config = dict(
    n_layer=8,
    d_model=384,
    n_head=3,
    n_kv_head=1,
    head_dim=128,
    d_mlp=1024,
    vocab_size=8192,
    activation='swiglu',
    norm='layernorm',
    norm_place='pre',
    norm_eps=1e-05,
    positions='rope',
    rope_base=10000.0,
    rope_fraction=1.0,
    qk_norm=False,
    attn_scale=0.0884,
    bias='none',
    tie_embeddings=False,
    parallel_block=False,
    init='uniform',
    init_std_qkv=0.023,
    init_std_o=0.00575,
    init_std_up=0.023,
    init_std_down=0.00352,
    optimizer='ademamix',
    lr=0.000283,
    beta1=0.9,
    weight_decay=0.46,
    lr_head=0.0057,
    grad_clip=2.0,
    warmup_steps=546,
    schedule='cos',
    final_lr_fraction=0.0,
    batch_tokens=65536,
    seq_len=512,
    doc_mask=False,
    train_tokens=491200000,
    steps=7496,
    dataset='wikipedia_en',
)
Each number is 128 + 32 x the weight over the matrix's rms, rounded and kept within 0 to 255. Layers, rows and columns count from 0.

# layer 2 MLP gate, 1024x384, rms 0.0286, rows 79-113, columns 64-127
[[119 176  86  85 131 114  94 148 184  91 201 137 137 101 125  88  92 191 120 164 111 185  96  93 124 162 145  86 144 163 151 112 132 109 140  80 144  97 129 158 136 125 142 214 154 112 133 142  98 113 169 121 156  64  77 111 118 145  39 102  34 115 139 132]
 [129 174  86 103 107 140 138 114 143 134 109 119  58 177 164  64 131 101  83 173 126 147 155 159 154 160 145  70 157 169 146 103 154 150 127 128 108 141 188 151 164  97 149 167 161 107  82 170  73 117 129 159  82 183 154 157  87 141 145 102 159 146 112 108]
 [162 139  95  36 183 128 113 120 116 126 148 123 135 121 134 141 147  83  80  88 117 145 179 148 170 167 142 101 129 131 135 118  94  96  76 105 178 132 126 117 183 138 184 135 132  85 141 119 150 122 118 129 130 191  97 150 120 148  97 163 130 121 124 118]
 [ 76 121 140  99 103 158 114  84 136 142 160 146 131 154 115 177 150 132  99 133 185 108  81 174  53 101 189 172 158 107  66 148  44 112 101 121 143  71 142  82 119 135 157 196 162 149 149 124 132  62 140 193  75 101 160  83 129 195 124 174 149 154 204 114]
 [ 87 125  84 134 119 128 138 132 158 132 130 125 157 143 146  73 133 107  61 109  68 139 107 107 110  88 170 174  93 114 102 153 142 130 137  91 143 105 125 144  99 160 124 116 187 100  98 137 153 185  97 164  90 104  69 110 157  87 175  91 145 151 101 144]
 [ 41  99 173 142 130 108  90  80  99 153 147 125 133 175 141 167 130 176  94 100 116 127 215 112 100 110 129 154 153 152 132 178  79 161  88 186 172 154 128 138 139 138 137 114  88  83 170 116  96 146 139  79 137  86 173 152  99 110 153  80 116 114 126 177]
 [124  72  34 149 105 143  97 108 135 135  97 157 113 150  87 169  77 139 139 160 145  98  96 119 110 148  92 102 150 110 146 106  91 136  54 186 160 111 186 172 109 147 125 113  53 130 123  98 206 132 109 190 139 108  58 179 106 137 107 102 112 136 107 148]
 [110 124 125 151  85 133 130 143  68 119  80 101  98 143  82 156 162 128 122 161 118 115  97 130  50 155 128  87 119 130 100 163 103 102 150 143 113  87  68 154 122 123 125 120 123 114 115 144 149 141 138 120 166 136 111 144  90 147  44 181 104  91 159 101]
 [162 159 131 184 100 162 103 166  78  96 109  76 121  99 120 226 160 114 151  99 135 104 129 132 157 111 144 145 169 116 148 145 101 129 157 110 134 107  93 175 111 141 187 123 124 144 124 166  83 170 158 122 160 163  97  75 161  81 118 166 102  93 116 101]
 [139 112  77 118  85 126  86  97  89  83 125 116 172 119 160  82  64 141  96 123  74  99  73 150  69 130  99 146 175 101 161  74 115 149 131 140 143 161 121 137 162  79 138 110 154 163 108 164 171  96  22 153 150 160 139 148  79 149 156  89 109 168 118 175]
 [ 97 136  62 134 118 168 125 107 145 109 144 141 126 141 124 107 172 134 130 133  98 107 131 100 133 102 140 200 122 156 103 136 172 127 132 157 142 171 120 163 151 182 147  90 186 118 162  94 114 123 176 150 153 116 129 126 150 121 176  86 112 121 115  99]
 [149  93 146 139  82 101 139  68 137 108 197  94 129 110 116 173 104 149 155  50 137  80 152 128  69 146 126 120 164 171 107 115 178 163 153 124 131 131 136 101 111 135  82 171 123 142 148  80 168 153  93 140 174 110 131 120  83  87 178 122  89 150 172 103]
 [179 147 112 106 140 135 138 123 103 138  88  92  98 120 122 156 116 106 118 187 106 136  78 102 113 104  76 106 104 151 145 121 104  88 157 135 146 173  90 119 135 105 151 112 184 164  93 137 144 180 150 162 111 151 106 106 180 163 106  98 157 137 115 138]
 [195  54 105 122 172 167 144  62 115 150 179  87 150  63 159 115 133 152 161 111 112 153 136 151 165 134 224 131  70 166 177  90 103 136 126 131 100 146 109 149 109  80 149 130 157 131 169 117 108 141  79 108 122 142 129 165  81 184 129 150 155  72 164  93]
 [148 124 158 158 147 155 139 128 160 175 148  61 109 122 160  84 168 155 138 130  61 131  93 127 128 110 132 127  94 188  84 141 106 109 111  88 134 179 113 107 123 122 178 133 182  71 161 161 170 157  98  73 110 109  85  77 183 154 138 145 188 140 122 122]
 [159 165 129 151 153  68 127 152  95  87 147  90 107 124 112 144 161 130  98 155 133 127 137 119 154 131 123 119  93 130  83 102  93  78 151 135 101 104 142 127 149 123 127 105 188  78  84  99 129  97  96 147  77 137  91 127 118 119 109 101 156 135 124 130]
 [ 87 158  62 130 103  93 185 186 119 123 108 189 130 106 160 122 146 172 138  43 182  83  83 111  97 106  91 152 120 156 161 109 118 134 136  54 114 119 202 118 138 149 164  89  99  77 156 120 137 139  99 128 181  94 126 124 138 142 107 131 201 101 116 115]
 [153 178 130 168  95 120  59 118 173 141 153 186 143  80 120  65  50 123 168 142 172  97 118  97 120 153  99 117 147 132  81 161 107 154 167 106 143 167 180 121  85 140 136 101  99 133 128  94 174  91 148 211 177 138  90 172 136 116 121 133 145 104 137 192]
 [118 126 161 127  53 138 128 152 126 153 144 132  79 136 130 126 108 180 132  95 106  79 131 157 122 161 104  93 147 145  92 129 138 128  63 110 165 175  92 119 139 120 170 122 132 123 112 121 152 194 114 187 112 106 129  94 104 167 100 116 123 152 154 121]
 [109 166 122  86 163  96 135  60 170 158 123 117 143 134 161  70 172 165 109  85 123  72 123  82 165  94  66 131  82 129  81 122 129  90 181 151 144 140 137 107 138 136  75 123 137 133 119 139 182 134 115 128 109 110  97 101 107 165 167  79 130 132 145 113]
 [184 124 124 147  97 140 217 152 118 155 106 123  34 155  88 185 163  88 125 120 157 123 117 134  68  70 167 130 126 152 137 118 122  99  99 174 136 116 115 113 151  71 102 186 112  98 154 172 108 150 138  83 125  75  48 121 102 160  92 120  68 151 140  88]
 [122 164  61 108 153 172 164 165 151 145 143  87 117 164 149 106 118  78 141 140 103 126 125 148 154  98  91 113  86 114 148 108 149  91 152  85 144  98 140 138  91 188 165 153 130 124 141 133 159 110  73 155 173 114  79 151 155 129 132 134 102  41 107 111]
 [132  69 123 129 105  61 115 148 159 128 117 150 123 103 133  93  94 125 144 168 150 137 148 134 141 156 148 177 101 109 115 156 196 128 116  87 148 153  83 123 121 123 157 102 146 149 139 119 147 156 138 130 124  97 139 105 132 134 110 144 117 140 140 159]
 [116 147 118 110  82 163 172 149 164 157 139  87 156 153 152 124 204 116 153 136 187 123 120  91  55 129 118 157 124 105 134  89  72 101 124 161 107  99 150 164 133 171 177 113 140  98 163 127 140  98 118 120 204 165 115 118 145 169  84 150 166  94  89  62]
 [120  78 104 103 122 137 139 150 172 164 102 145 161  97 139 191 158 130 127 113  56 128 106 137 140 104  65 122 134 156 164 114 161  83 157 151 124 142 132 145 130 166 130  81 108 142 168  82 169 171 125  90 161 159 100 102 116 100 160 144  68 111 150  89]
 [153 166 141 133 109 120 119 128 154  97 108 180 143 100 110 141 177 118  91 132 134  82 108  83 165 103 145 106 116 107 199 127 222 110 172 143 102  77 135 101 174 116 107 137 156  66 188  53 144 172 145 108 154 162 164 172 111 135 152 122 151 136 111 136]
 [130 163  81 161 160  75  59 164 132 143 163 144 194 104 156 163 101 169  95  89 136  60 208 131 155 162 134 147 159 101 128 143 107 154 199 161  95 154  91 130  96 125 126 161 136  85 124 155 139 123 126 131 112 106  97 112 115 156  97 162 179 112 155 123]
 [ 75 119 142  69 120  87 144 130  97 187 180 173 118  57  90 143 163 163  83 165  55 108 137 105 185 141 128 103 135  77 148 118 105  48 128 123 123 156  59 134 140 109  92 104 166  70 138 177 157 162 122 133 142 128  99  48 152 147  75 201 159 173 146 168]
 [146  54 125  67 129 131 135  50 115 106 114 129 176  68 102 127  97 146 146 170  46 115 171 160 104  95 155 145 175 124 173 128 195 117 146 102 183 134 134 170 188  78 140 115 114 152 176 124 147 156 101 182 122 141 123 148 115 180 108  89  78 125 143 137]
 [147 161  69  72 130 143 154 141 183 132 114 140 140  39 154  99  75 179  73  97 166 173 134 106 186 115 154 163 112 124 137 110 138 100 131 125 162 117 116  94 107 158  98 120 137 132 166 126 138 118 149 136 112 136 114 106  78 123 138  94  74 109 118 171]
 [167 132  77 175 113 116 133 147 114 164 159 108  54 122 102 129  72 165 141 197 181 118 108 152 177 161 133 115 132 139 146 144 147  98 109 160 120  97 120 207 147 134 151 108 148  80 156  99 170 176 191 228 175 151 180 155  97 142 121 127 173  57 163 227]
 [140 125  93 107 113 112  97 113  92 161 140  70 155 139 122 148 154 115 160  94 157 105 153 190 110 151 116 141 141 159  79  73 147 162 138 144  92 151 159 185 136 164 107 146 150 111 111 116 156  56  95 174 120  78 103 101 125 177  78  86 160 153 105 106]
 [140 123 136 100  78 185 127 131  99 113 132 149 122 119 152 168 111 134 115 191 116  92 115 137  74 145 193 131 132 149 157  96 125 156 133 148  65 170 111 154 134 194 144 127 134  98 132 126 152 148 170 136  83  85 153 109 108 117 151  83 175 144 106  98]
 [126 119  71  97  87 103 134 114 169 126  83  94 157 140 177 104 129 165 134 157  83 110 131 106 143 133 161 137 141 153 124 115  86 114 114  95  92  95 134 115 108 146 107  82 183 111  64 195 180  87 152 146 132  90  73 132 162 179 103 129  89 146 150 132]
 [111 111 195 126 140  92 156  86 159 103 133 143 160 119  88 121 164 134 146 126 143  75 117 105 131  97 139 136 109 148  73 145 125  86 136 113 160 113 140 100 103 160  76  80 124  88 174 175 150  81 126 133 160 155 153 103 112 104 158 154 161 139 145 126]]
# layer 2 MLP up, 1024x384, rms 0.0269, rows 79-113, columns 64-127
[[119 130 136 129 114 174 131 123 105  89 172 108 155  98 179 166 167 155  93 175 149 171 148 160  52 158 146 117 129  81 134 111 144 151 176 172 122 107 194 112 133 153 117  78 145 110  30 121 140 130 136 132 101 120 106 112  80 131 130 138 176 106 159 169]
 [ 99 110 127  91 168 113 149 136 136 102 142  80 169 145  83 103 133 189 134  33 116 160 116 143 156 115 137 153 145 107  95 132 112 150 147 175 176  59  89 144 159  84 122 133 133  80  82 164  80 163 129  87 165 117 107 110 173  94 147 180 148 142 124 122]
 [201 119 185  74 126 162  93 103 125 122 161  79 154 132 121 105 106  81 181 102  54 155 116 151 123 124  95 125 182 116 103 111 203 134 114  98 141 115 135  90 111 164 168  83 129 143 143 135 111 113 155 130 130 139 165 122  93  89  85 174 111 108 129 115]
 [151 114 155 120 127 179 106 107 123  68 107 133  81 122 146 111 152 108 163 119 133 121 127 116 145 129 131  90  83 133 191 126  76 177 131 121 133 166 152  89 106 134  62 148  98 167 132 127 141 192 102 106 111 111  97 133 118 160 191 113  59 153 148 164]
 [193 119 158 189 142  87  79 141 147 110 135 157 138  91 152 146  68 129  98 129  94 109  94  90 113 143 171 148 114  96 125 182 154 156 123 132  91  84  88 118  96 145 147  93  37 176  69 135 117 183 169  93 140 132 130 175 128 128  93 197 175 112 157 150]
 [176 177 168 156 162  68  83 140 115  90 144  90 146 176 143 166 137 138  95 151  55 113 154 112 136 111 121 202 130 121 185 121 107 189 191 168 146 178 149 155 132 108  95 111 188 127 214 163  98 172 164 135 159 143  75 174 115 136 145  84 105 101 156 130]
 [152 193 125  99 171 102  81 154 161  67  83  94 124 107 139 125  83  73  69 190 116 104 135 130 243 105 128  74 122 110  83 129 116 149 186 144 131 136 179 188 120 123 176  77 102 158 104 186 172 123 146  87 244 126 148 156 184  79 109 143 121 133  95 188]
 [ 90 133  98  56 137 118  82 118 104  75 104 170 127 105  86 108  54  63 122  99 160  94 156  71 148 169 111 113 165 147 152 116 208  90 174 151 137 201 196  96 193 180  90 156 112 158 107  91 113 123 114 141 149  93 142 111 132 147 186 141  91 169 143 109]
 [ 54 116 141 150 152 144 119 107 164 141 108 130  75  66 116 117 123 142  90 163 169 112 142  84 112 135  88 135 143 119 155 116 186 108 179 108 160  68 161  83 157 127 106 128 118 142 145 142 141 178 210 170 177 108  38 108 122 113  83 115  75 107 153 191]
 [155 157 125 150  98 128 125 117 136 130 142 166 121 139 105 166 150 163 120 128 158 117 182 116 134 126 139 139 169 232 124 101  98  62  56  56 133 102  78  87 100 112 144 127 139  82 142  91 123  89 151 124 119 108 149 135 106 102 159 185 150 167 118 148]
 [166 198 141 109 120 124 161 157 120 107  84 114 162 146 138  64 136 154 140 150 123 124  97 125 106 126 130 108 139 103 208 102 126 117 115 142 128  79  63 117 146 190 119 121 127  81 183 128  98 137 157 135 112 119 195 119 120  73 169 168 126  68 126  97]
 [ 91 121 122 113 103 199 118 106 127 146 106  84 147 151 105 146  49 184 186 220  92 103 133 173 128 165  97  87  79  92 123 156 134 146 146 178 138 176 130 217  99 167 138  73 128  72  80 176 114 124 130 145 100 188 154  82 178 134 125 131 126 153 149  99]
 [109 204 128 181 135 127  97 111 102 118 209 152 125 118  67 142  99 140 130 152 131 105 130 108 125 125 103 160 154  60 117 175  90 130 120 143 161 122 177 123 113 141 164 151  64 115 115 166 156 114  96  82 119 131  91 147 147 164 149 154 148 156  50 131]
 [128 119 100 102 150 106 133  51  95 117  74 133 172 103 140  80  92 129 187 141 162 120 116 126 128 147 144 118 147 154 172 124 103 125 203 151 149 166 132 105 150 148 138 107 129 127 188 140 174  61 123  93  51 150 144  98 113 120 112  98 184 147 112  62]
 [129 154 137 174  97 105 101 152 167 118 103 111 117 114 157 173 114 129  95 185 133 118 113 142 177 195 151 155 134  57 174  53 169 117 197 113 157 176 145 163 157 166 166  84 134  84 151 147 105 193  86 168 128 146 103  95 106 133 119 112  88 114 105  85]
 [115 157 109 128 165 189 147 123 155  88 143 192 230 158 137 122 127 219 153 116 132 132 129 108  89 108 155 134 128  89 129 174 124 127 170 106 149 159 149 136  72 100 158  88  87 162 125  98 152 175 185 130 145  94  83  83  58 154 140 187 169 103  70 105]
 [162 119  77  89  91 135 133  90  91 160  69 120 163 113 197 107  88 134  85  97 140 140 141 110 158 160 168 189 140 125 135 126 138 110 124 201 190 148 214 151 191 126 186 154  82 141  73 105 125 152 111 155 201 184 145 142 121  77 134  95 137 143 184 134]
 [111 153 131 102 127 139 124  95 164 129 135 138 116 120  75  94  93 133 128  90 140 155 100 113 146 113 114 143 134 122 105 115 153  93 128 181 171 103 139  72 183 139 141 125 106 193 143 141 132 135 130 132 150 131 176  95 146 153 138 138 139 120 112 140]
 [102 135 136 173 158 121 142 115 112 163 175 111 129  98 177 155 141 122  80 105 134 161 130 142 137 162 116 101 110 107 105  86 193 181 136 104 105 136 155 152  89 117  85 180 161 121 154 122 147 146 152 118 105 156  95  79  88 111  93 157 114 122 129 104]
 [117 111 111  97 121 132 120 137  76 115 111 140  87 170  78 148  74 166 133 159 122 166 110  88  81 129  79  71 193 141 157 166  72 154 140 180  94 160 129 139 137 154 130 110 115  95 116 102 123 138  76 174 139  95 145 182 140 194  66 141 152  92 152 137]
 [ 91 136 160 177 101 112  93 131 125 189 159  78 103 115 176 105  65 114 147 106 115 100 116 144 133 143 151 162 103 153  73  90 134 125 174  81 118  78 133 120 106 116 151 100 132 107 152  91 116 174  74 144 117  73  54 115 173 124 157 111 101 153  88 181]
 [150  58  80  72  99 170 131 124 159 155 105 120 131 156  64 112 132 128 161 144 114  99 174 132 114  88 119 180 119 116 120 140 104 118 140 125 144 121 137 158 146 155 155 163 174 122 132 117 140 130 116 161 138 152 148 142 126  99 138  63 136 158 204  91]
 [140 157 160 156  80 155 157 143  95  90 119 113 137 146 154 150 195 146 159  99 174 100 161  74  85 106  90 101 136 110 128  67 111 187  59  99 129 138 133 134 102 144  85 174 102 155 114 105 104 139 114 140  57 202 119 116 106 144 162 159 195 114 105  82]
 [142 145 137  83 151 156 201 149 157 131 113 117  58 131 154 102 125 148 132 117 131 120  76 132 159 162 116 180 110 166  37 151 122 178  97 164  90 140  91 121 168 141 109 155 156 122 197 159 113 135  84  83 150 146  73 129 130  98 129 124  93 107 135 167]
 [ 80  95 100 113 134 126  49 108  70 114 186  76 186 128 163 170 124  85 136  95  25 114  70 150 118 116 127 193 139 182 130 167 140  60 105  97  54 107 160 166 121  92 137 122 145 142 127 152 153 128  53 112 151 142 100 108 152 126 161 142 129 146 126  99]
 [168 136 147 175 149 175  76 122 164 107 136 142 158 108  67 114 180 148 141 110 134 155  90  87 103  81  90 159 150  90 183 176  88 126 113 115 117 145 148 139 108 121  93 136 125 111 123 152 113  69  87 144 115 140 149 164 155 118  97 118 117 155 150 131]
 [109  74 101 165  78 144 181 148 114 107 125 149 171 201 144 151 105  94 157 182 116 167  85  95 124 140 157 137 180 113  77 121 115 106 178 125  97 174 103 139 139  38 151  82 106 178 130 163 132 133 152  95 122 138 136  71 141  83  97 109  70  57 156 113]
 [ 68 137 154  58 110 113 165 136 165 167 162 170 142 106 137 126 158  89  85 217 147 178  90 128  96 145 128 111 136 138 120 177  81 108 181  89 127 157  89 138  88 106 120 143 128 143  92 155 174 113  83 115 179 175 175 115 108 160 119 202 134 162 170  90]
 [134 161  59 140 173 134  98 136 129  46  91  97 169 129 171 103 131 131 121 187 141 165  85  71 214 193 155 145  99  91 131 121  93 148  82 147  91 187 132 136 127 159 127 123 123 139 150 133  79 101 184 177 151 127 168  82 138 131 107 100 106 143 141 137]
 [104 114 119 124 107 108  83 111 108 123  61  77 165 115 170 141 127 139  80 113  67 136  97 157  99 116 166 101  92 114 131 138 197 146 102 115 189 116 144 142 185 149 162 115 108 165  95 103  99 153 123 177 153  81 130 187 136 108 174 122 147 175 157 158]
 [133 116 116 154 105 145 112 124 101 179  78 149 219 139 107 165 137 116 129 166 106 145 110 160  95 141 142 103 176  90 150 101 117  96 117 192 147  87 105 141 145 105 112 104 145 177  96 143 117 144 143 185  82 108 152  97 121  95 132 107  79 106 182 111]
 [167 101 166  89 144 109 159  59  80 163 132 127 108 110 139 101 138 119 149 123 105 131 178 167 122 175 145 167 132 196 127  91  62 159  45 175 111 162  91 156 132 115 161 128 146  59  74  33 132 120 118 147 181 129 157 118 112 153 141 130 143 133 151 119]
 [119 146 150  87 158 132 114 164 199  98 136 137 140 179 111  94  99 118 123 110 152 107 104  92 122 128 105 190  93  99  82 130 155 180  97 131 148 187 125 164 117 131 145  91 138  90 153 144 134 105 171 151 182 146 129  99 127 114 109 114 168 146  25  38]
 [117  75 159  83 129 173 111  69  92 101 129 163 130 148 127 126 175 125 177 136 171 172 100 147 151 136 143 167 145 154 184 149 133 153 111 146 162 122 199  92 113 157  76 121 133 152 114  85 102 106 118 147 120 163 118 154 118 124 121 126 129 152  95 135]
 [129  73 115 104 111 139 160 155 111 138  96  82 143  87 102 132 143 107 104 119  70 106 140 154  90  90 114 138  99 126 176  86  93 118 152 131 138 124 106 159 154 155 148 152 151  95 120 113 175 161  93 145  60 124 116  76 159 137 112 109 137 157  65 166]]
# layer 2 MLP down (transposed), 1024x384, rms 0.0232, rows 79-113, columns 64-127
[[137 146 119 107 135 144 131 116 108 140 184 121 115 148 142 102  95 131 108 165 133 175 117 130 112 155 106 114 177 114 135  97 139 105 136  98 140 124 122 173 137 126 136 124 115 111 124 131 101 182 104 133 122  80 108 152 107 178 185 166 110 132  87 171]
 [ 36 124 114 140 159 124 136 116 127 141 117  58 145 139  52  95  82  97 134  95  31 205 157  78  74 127 138  81 123 162  89 168 152 153 108 133 127 127  90 169 102  84 155 145 166 108 102 182 100 140 142  64 166 121 113 106 114  95 184  54 106 120 202 189]
 [111 118 138 162 106 143 112 139  91 151  69 141 135 124 112  78 174 136  82 103 135  92 148 169  89 189 144 129 119 159 120 182 121 159 127 173 142 134 158 126  90 133 138 157 103 106 139 171 149  96  97 118 165 132 125 147  77 130 170 163 120 126 131 138]
 [177 112 123 158  95 111 201 160  82 128  89 136 127 123 159 118 138 125 191  75  93 175 110 140  59 224 201 168  79  93 150 102  98  54 145 147 159 128 124  99 147 139  94 144 147  99  91 130 107 130 106  65 134 145 103  92 128  85 115 147 139 116 135 144]
 [ 97 101 121 163 145 120 199 144 152 134 105 120 174 207 125 100 155 174 104 197  78 185 137 159 111  88  99 134 121  83 166 113 127 123 179 100 112 189 148 115 124  91  80 121 132 106 103 151 120 140 113 151  85 120  88 102 187 159 134 143 142 102 168 147]
 [129 162 127 126 141 115 127 157 152  91  63 131 131  96 138 112 145 135 151 146 119  91  96 146 173 130 118 102 125 100 137  70 126 139  95 108 128 115 146 117 152  76 129 144 184  89 155 155  97  88 121 175 108 110 169  90 102 162 146 108 112 163 138  85]
 [107 169 106 140  98 111  91 195 133 109 111 197 153 149 142 120  77 125 119  75 149 153  99  96 184 174  77  86 116 138 139 172 108 169 144 186  97 135 122  92 136 162 173 130 174  90 149 155 178 150 123 105 121 197 203  95 195 153  75 134 140 100  72  80]
 [142  93 131  98 145 135 164 104 132 123 138 104 137 144 151  87 101 121 163 135 123  91 114 111 145 122 127 103 110  94 164  54 168 122 151 174 115 148 149 140 158  93 122 155 133 121 138  78 147 187 157 154 147  80  81 123 141 106 127 143  78 135 109 158]
 [167 141 134 122 109 117  95 138 144 149 118 113 177  99 123 154 159 113 148 118 124  83 156 109 131 132 149  85 158  97 122 180 135 139 113 113 145  70 117  88 106  84 157 108 120 120  52 121 166 151  73 137 132 140 136 125 148 126  85 137 119  89 140 121]
 [101 133 134 126 153 121  97 118 146 123  98 143 125 104 178  83 102 113  71  93 143 100 104 105 138 133  91  97 177 116 169 124 138 155 149 129 120 150 140 157 130 144 133  95 145 108  78 108 134 103 146 171 111 154 179 115 149 183 108  47 127 193  90 186]
 [ 92 155  51 125  84  89 120 148 123 123 131 179 127 115 135 195 102 106 121 115 206 153 103 142 103 127 107 107 138 101 153  97 197  68 164 116  87 142  97 184 152 123 171 138 173 155 137 103 118  92 175 128 109 110 181 107  90 123  88  92 123 219 117 108]
 [176 118 119 107  92  99 162 136 103 122 124 155 175 136 100 116 136 126 104 126 150  74 122 143  55 128 130 151  85 146  80 175 134 138 142 127 149 128 130 183 124 136  91 118  44 152 122  99 153  64 121 114 129 145  90 163  96 171  98  47 163 149 179  81]
 [ 85 101 156 155 103 168  90 155 143 103  62 128  84 145 170 142  83 163 149 111 161 172 141  77 122 162 122 175 163  91 176 129 120 117  99  75 115  99 117 157 147  98  93 128 124 213 114 138 161  95 167 150  97 146 147  77 198 127  64 129 125 115 173 175]
 [111 185 143 168 160  91 125 205  80 221 149 173 104 167 100  86 188 158 168 101 128 117 130  91 134 155 142 133 138 124  99 170 181 182 124 162  93  77 123  86 126 141 107  91  95 119 145 109 188 171 133 177 136 145 171 107 149 145 192  75 112 100 100 245]
 [ 85 162 130 179 131 182 119 104 111 158 127 147 130 119 171 105 125 153 135 131 135 144  82 102 146 147 109  83 117 129  77 153 141 103  83 147 162 133 204 200 110 125 121 114 160 108 140 161 217 142 146 145 147  95 176 110 115 126 119 128 102 113  39 144]
 [102 164 144 122 133  57 129 132  95  94  90 114 110 121 129 144  97  98 118 147 126 102 144 195 146 127  87 160 175 142 177 120 176  70 142 108 114 140 141 133 113 147 100 124 136 129  61 129 142 166  89 163  80 158 127 156 145 141  92 130 138 186 111 143]
 [120 135 173 123 172 182 128 101 122 146 133 130 160 128 187 125 138 157 146 106  91 131 164 173  78 170  89 135 156 101 176  99 121 146 121 116 187 139 147 118 153  26  56 155 172 135 148 129 159 152  75 128 107 110  90 104 121  79 139 127  70 102 171 135]
 [ 92 139 146 107  80 120  96  70 142  98 103 143  77 134 175 187 110 100  91 134 120 154  84 128 145 115 119 115 108 143 136 152 126 149 131 135 120 142 160 100 146 110 126 175 147 186 105 132 199 105 128 111 191 173 153 132  73 165 130 226 142 160 101 126]
 [ 86 111  72 119 106 140 122 101 144  64  67 136 122 194 141 166  80 113 107 188 141 115 151 101 118 231 127  99 139 137 145 130 147 160  70 152 103 163 182 173 111 155 105 108 158  83  91 100 117 136  93 107 110 167 110 167 137  85 127 213 103  94 132 174]
 [111 147 118 113 159  98 106 140 167  97  96  71 122 120 127 131 143 120 185 108 141 179 174  77 161  93 159 166 123 155 140  97  95 150 118 142 161 162 129  40 114 137 129 110  96 125 165 117 161 191 137 163 130 145 102 155 116 149 111 139 132  95  98 145]
 [132 119 136 140 118 141 150 126 142 134  87 147 172  80 106  46  99 205 145  87 157 174 125 139 210 123 156 106 129 148 108  76 122 146 174 138 139 127 122 144 165 158 138 101 173 136 154 121 112 152  54 137 119 126 101 149 134 173 117 176 105  64 106  83]
 [142 163 142 168 106  77 131 154  64  99 137 115  92 199 135 156 116 156 102  94  60 136  91 110 142 115 132  96 202 116 130  93 119 108 113 159 127 121 152 124 105  93 158 111 108 104 120 113 139 124 128 109 174 156 102 103 161 168  74 187 151  87 103 126]
 [131 143 111 125 152 146 136 115 143 117  66 136 134 129  94 162 132 166 131 135 142  98 124 110 170 104 137 118 108  96 142 181 165  95 128 116  95 203 115 133 117  99 138  99 155  90 134 108 141 167 156  64 109  92 173 141 121 145 151 133  98 146 125 167]
 [ 99 146  78 104 127 189 159 119  90 177 115  86 182  89 135 165 109 148 160 153 131 141  82  76 118 104 124 117  58 115 156 125 157 124 115 162 165 117 179 116 142 123 156 146 146 190  94 133 114 140 112 169 112  96  67 154 122 119 114 134  78 176 161  80]
 [119 127 101 124 148 172 161 144 211  92 106 173  79 106 125 141 133  68  52 138  81 184 126 121 118 184 142  99  97 102 133 145 149 119 174 115 167 153  74 155 146 172 156 106  79 101 136 106 123 154  28 102 157 158 103 171 141  93 125 182 115  97 110 178]
 [166 111 116 141 164 130 123 136 120  83 160 113 133 126 123 117 148 169 115 127 135 120  69  91 165 144 135 158 121 107 191 133 191 178 144 128 118 131 101 127 167 107 122 155 127 144 168 146 143 147  73 108  98 133 159 145 129 164 114 184 188  96 114 138]
 [170 143  77  79 155 103 109 126 126 151 136 171 147  83 154 131  76 206  72 124 118 123  89 131 101  37 138  87  75 160 105 116 104  75 133 108 132 157 131 172 153 206  92 138 150  90 152 101 116  83 201 237 122 122 168 143  82 136 147  71 152  94 163 103]
 [153 144 136 107 135  99 131 120 105 175  91 144 135 162 134 116 146 102 194 128 109 139 174 141 109 160 180 150  68 157 122  89 182 155 155 143 110 101 145 136 157 130  99 132 127 130 146 129 158  74 146  92 107 122  88 116 124 136 123 176 165 136  86 174]
 [117 129 120 146 102 155  97 124 179  69 128 140 191 160  80 110  99  98 133 210 107 115 122 102 146 109  92  86 140 117  61 153 170 103 115 141  98 103 145 124 156 214 181  95 155 156 123 111  94 135 135  94 156 152 135 138 184 109 137 104 141 144  97 105]
 [128 107 149 102 107 139 138 101 190 101 119  90 104 118 154  94 107 195  92 154 204 176 126 193 166 139 159 120  97 129 125 139  81 121 146 111 194 149 118 129 100 146  80 102 119 146 147 113 131 149  97 124  75 121 144 139 194 137 165  90  89  67 178 137]
 [168 119  90 160 133 140 122 140 136 126 120 153 155 152 118 134 136 152 148 142  90 129 158 142 118 102 118 152 137 122  94  95 117 149 160  71 144 146 138 100 160 151  99 174 162 148  72 174  97 111 121 153 165 158  73 147  99 146 133  98 152  77 164 203]
 [134 110 173 121 136  93 108 138 114 124 157 114  84 151 180 142 152 121 134 134  92 124 105 168 111 144 146 169  40 142 155 125 124 170  78  91 139 151 168 136 105  77 157 111 192 166 181 148 158 119 148 144 104  90 174 154 103  86  65 132 102 134  89 114]
 [113 105 118 131 181 118 139 151 131 107  90 101 122 126 152 143 173 151 158 121 105  91  95 105 158 133 120 121 139 127  84 176 126 111 125 108 142 107 138 138 105 108 142 171 158 121  77 103 122 142  76 129 150 117 139 179  91 170 171 145 125 136 142 121]
 [185 144 167 119 113 171 112 104 185 132 163 127 145 121  87 103 177 134 123 122 206 142 150  86  93 103 142 106 148 122 194 180 122 129 129 106 118 140  95 130 135 139 129 106 165 160 135 168  89 174 167 126 162 149 191 214 146 162 159 120 148 135  76  77]
 [109  83 133  96 107 144 196 109 121 135 145  93 111 185 118 181 128 148  89 137 142 118 114  79 116  87 129 129  85 102 129 181 102  70 173  89 143 149 139  87 170 200  98 184 112 115  75 120 188  93 131 170 153 147 162  93 105 123 132 100 118 125 125 171]]